Part of a small language model's weights: 2 heads of 64, biases.
Each number is 500 + 25 x the weight over its row's rms, rounded and kept within 0 to 999. Layers, rows and columns count from 0. Numbers have three digits each. The size before them is the row's rms in percent of the matrix's.

# down: layer 2 MLP down (transposed), 512x128, rms 0.0746, rows 485-511, columns 0-63
# up: layer 2 MLP up, 512x128, rms 0.0971, rows 486-511, columns 0-63
down485 066:543490534528474520516520495447508523502499501515515463497523498498483506525491517511490477515493505529501487529491458481473528398484470518504489500498494491431512504482554485539513507518486449
up486 104:502463492515484518461508519526484491516463483492463543454495487506485476499523480469507474505511514524505460544490516486498521495486552473498503493462479501519502484496509482487489495494487502
down486 105:521471527560509513508507450491503466464515485486465499488543512511524541498518486481479532486474523527513565528517440521458495541497538512517498456513487501460516453461501463507509505493537507
up487 104:494509510499525514507499498485503471515477487480486497449498493478481484503551559527479507496502500483482452550460467480506503480499515503507522517477482458470491495518520450518539504513457523
down487 105:491496482491515484489519495530539502511484543491495518503516523485475472494473498517501487492525487524507492489563500472508473504494528480522523458539486496496478491493527534479501496497474475
up488 105:494480527536526503491526502519519521499502479501503499513500536468480475494540498457508474546498531478498487535451477499469495481470488499464481505516483501500527506488494465498514483488509481
down488 097:487500493518530522510547487500467454467518471520498486464527487510467558490539463505489528491521505462473517534550488532503512489532503488514519485538538472499490500475536491464490503523511485
up489 097:510477522495544449445528518494526499481498495480472479504526492486471500486516521511486516494512501498505470520518490485461495459449474503484545485510484475481545454554532445522519539498475468
down489 091:495535484455437485523546482496500509489516484517547491461497496494506482530470506491524485463475507470464548488488529520501511482454520520516472493508466507500493536501536500495494522488493540
up490 104:502489446526528527510509547497509536541527528504478472462472537532503467489484533500468478537488522507510476525512530488493507499521486512490505508448511474521512532515516529522502531511435487
down490 113:468487485519439493506515467477484474454475539510542505524495494490520454522501512465499532475521544499480525496506529499463476462529431480526511488482554516530496516490538470557515452486500524
up491 101:546518472509483466470498513530526513507533497530462472486510496501487472460527522544487431528516525490446439523495512479530498498450472504496496528470489491523513529505482485514479499479455506
down491 104:535499478487498486512513512518505508487466465494496468529548473490531466485525507472524505513462504511513522486449512506448494515544540502465430514505539517568457517533504491538479490491504544
up492 091:483452518503478537557495506446528540479506510470502462508485509494499492475506513524533476517460484477536481482476499504464524512488477509474553525491507506490484499496513522536511502493475519
down492 086:527527498496532550528493509436476517464511420527488493501533441545491528485519492490508525504516501477491529513540483510524493491501517498505508464490475506527490466451510493477505508495535493
up493 091:491519464489541463500535490515531492517465465502477469488489529502481505455513504481511463486486477528505538508496499457485507493516491449512515497502447513523486437524466514532513509484496485
down493 086:510488533498465517486466514504486510514487486489518512530516466502474491506522538546502522523521511512497510524504504520535527507499534492557441512525472504516484522489527539514467527501467539
up494 102:544527504483515514518504519445483488514548493452515513509457473508503451507512561487464490486505504500526492536454552521481489464487505503478478532511478495517520490522503527507486464460468455
down494 101:476454479530500516503497463506510521478442508537458528472556483490495480483520490559537539443478551460532537495477517469500498483497481499475473502473486475492501528532515512506493506519524550
up495 100:484481514569522493495528515536470547486506477502532503507494533505529519440527530533490517509512452532468484490513469463518494482444490512459455546497474484475513531506504451553478510501463478
down495 102:455487466509507508484506483438492479507477478461536531521509548527538479486510502506473499475513493526490496508556493519520552513517512511512516535515487529488511457476516527502512501488512502
up496 120:500511463521475507493492517496501482511541490494540469519480503483499472486533555545463540445512463542476494501458481480506479481510478439486479538516504519496472475517495499539526464524495440
down496 132:451508527529495519561501504486525492525478524466515518506426486453507494495492478529510454513502509484459511540494520466519440494433506486492513487509484486461513477514530546503499509496520487
up497 116:542480510555477513539510514474515516519513477491492479538442488489457480461476537561458480497494516504518486493503497519516524470465490529501493505448477497497533461494490523473548487527497490
down497 108:501476501454498520471513502478482480464475470477506503508487513525518510523470493518562457501473513468487531507524523495488495516529505532507489497547555491483521488508532533515467533507481515
up498 101:492507522541495494542508542509563539492465512542455491515460511485454497461483491507528481508472494495498469473475499463513527499469525492523494527457513496468523527539550476469475520507465497
down498 094:496504516471533486480506528493485542453512486502476488483499508530534521507465490513486516542527531462508515545546516488505499490492498501491478543519461483484558490519539490473501488467482501
up499 108:470508492491506532579514520489501512492516525522498495575496507477440482457495507504490502449466475457496504494518513480496501483467502500469480490470490533491543532525514533502482504497479503
down499 111:475518559489527496492510500480513516515524501489497526464539520535499544500447518500489468476471444497531496472517471483468487513482496504545504469529472507480497495541523511468489494516500458
up500 108:470498428529516501522502487504538462502508502508487469524478471468451480490517507505469489458456482529507479516474456485472543509496520472521488549482499510489483444514511490529512511513486513
down500 107:535473536524439494460522487562512502492448505484490522463504505531513505546503541496469512494480522524459494473517491522499499486474508467534515526469504531517517452465518461512486491547490524
up501 108:516457503552534540515519490466462460529494471544506527480495483466482493495478520511526540520492499481497476527484486483481516468454511559457545542470512482482517516508536470515500488486506515
down501 111:535491490510495489544528476445506534492471521502564497466516500499476496481506546512497513518459483475508461476463482491513535441497473517519511534504498483484477520464544543526506473501472526
up502 098:540507510525491538541448456497533521506471476493470506508461491476443486501514509532437508488476494506478487492476473481505552478477548500517485530476520527512536525514481484519502540529495494
down502 093:463490513460492491445512581517492513534483525514530446499491544476511518497521506499559475496506465456441492507537525536527498460503468488493469511470516545508473499507525516496479466488492516
up503 105:482477482526473536554513518464471504494475527495461518567465532472474477486454506537545496487497503451542485505486474493519510464491547492506523509479478478456505509519536474481520528541480510
down503 105:458496527537469498523534492488486512486522468505553486472546524513529517505545521526507483536471507521538496509460503487491534486510502463517499529500495481487498519445511505504480486529495492
up504 105:525509509495517496510506490503488528476502509514494494491490535509517484434488524527457492486565506529491527526494489470489496501504501440466500480444495477509448508543506522516502461509478482
down504 095:431485505478551496537442491476509474443488500516510520540512480497513520513515518497456528531558519484500537492479493455499505535482529540510492476477513465494505494498500464509551513464521498
up505 106:525531510465506507503521529480552498505521496525512447491507479511457476479489506473506450471516506523538491493525529512486504484486479514534496511509501508472486525520527486492528522526470470
down505 106:469481456457513519502503519493521572506513471500465453511461516492521509477497499538533490463455482486503486491523509458500465499462512478459499492531503509451453528474473538540555515475484474
up506 101:530483442501586531522560499461499524493519485539508488486449508496458501505500516556489519466522502521486476479555510480526492468480474504499520499480497487500535509520530491496472535523485506
down506 093:478523499457504542517510528513460529515503523457543448453505532506500523466509542511482521510512538529543496541496524495534501509501509529495458490475523498507516479481457490501527511509498431
up507 108:519499497531549533496461458517513461518488521510514500482520514445492528500502518522526510508475493516522493485499451502473512478473499520494508492481517472490576505523511470526521482515510452
down507 095:497486478536488531479515453496510495524492521543506488494496453514494504473556528482478503502461515490491524499514446440479524467549510521475577516475519465475502494514484441493494528515500487
up508 090:502539466501523518503478514522481511516509510514521518474546461491489457491565502517479536494533480512498483508500525488505497499516521478535495499454474497507526488536492499468527535525482477
down508 095:498528532518492470484533494471477529470525490513546473499442508481495482496460482498549473487500541464464518490501500451499476510503537524516503491513514506574471482505445503509500455467512514
up509 103:541479523555493502488537494501507510475519473538516549525495487493488494460503501491489482539541514475498476516487501467492503502455506542494537525473477453476526512509509491511524539522487523
down509 100:540532486506463497466506551505494495504535494491498539506475473522491486483477472480463548522563504494503482494491459501503517489497466500484577496514521467478488516497571497508498488527471525
up510 095:507529509469527480509453495513494512538547493460501485499476492498492503476507567528482473474496474509520483525495576489495537505478477503520505518469442495502534509519497531484541545474473511
down510 081:489494477501514493468490506546535483539507546487507528499466507511501480505481504474528445440492451478504510509450487563454523496515508472467432508453474467485485514521496513515561507465494507
up511 097:465513488498495509500455493469472465488477526459511547508495488440511476505492530498503508480486487506458509517467468480532547472524481474487533520528487514479485451506525515526543475508485520
down511 103:509479505476483465515561514557463485495529484518486463554445521521540518530467497485469494536494471473503458509527496521477519527494492531498499532497513525482493512467463488484522506469479509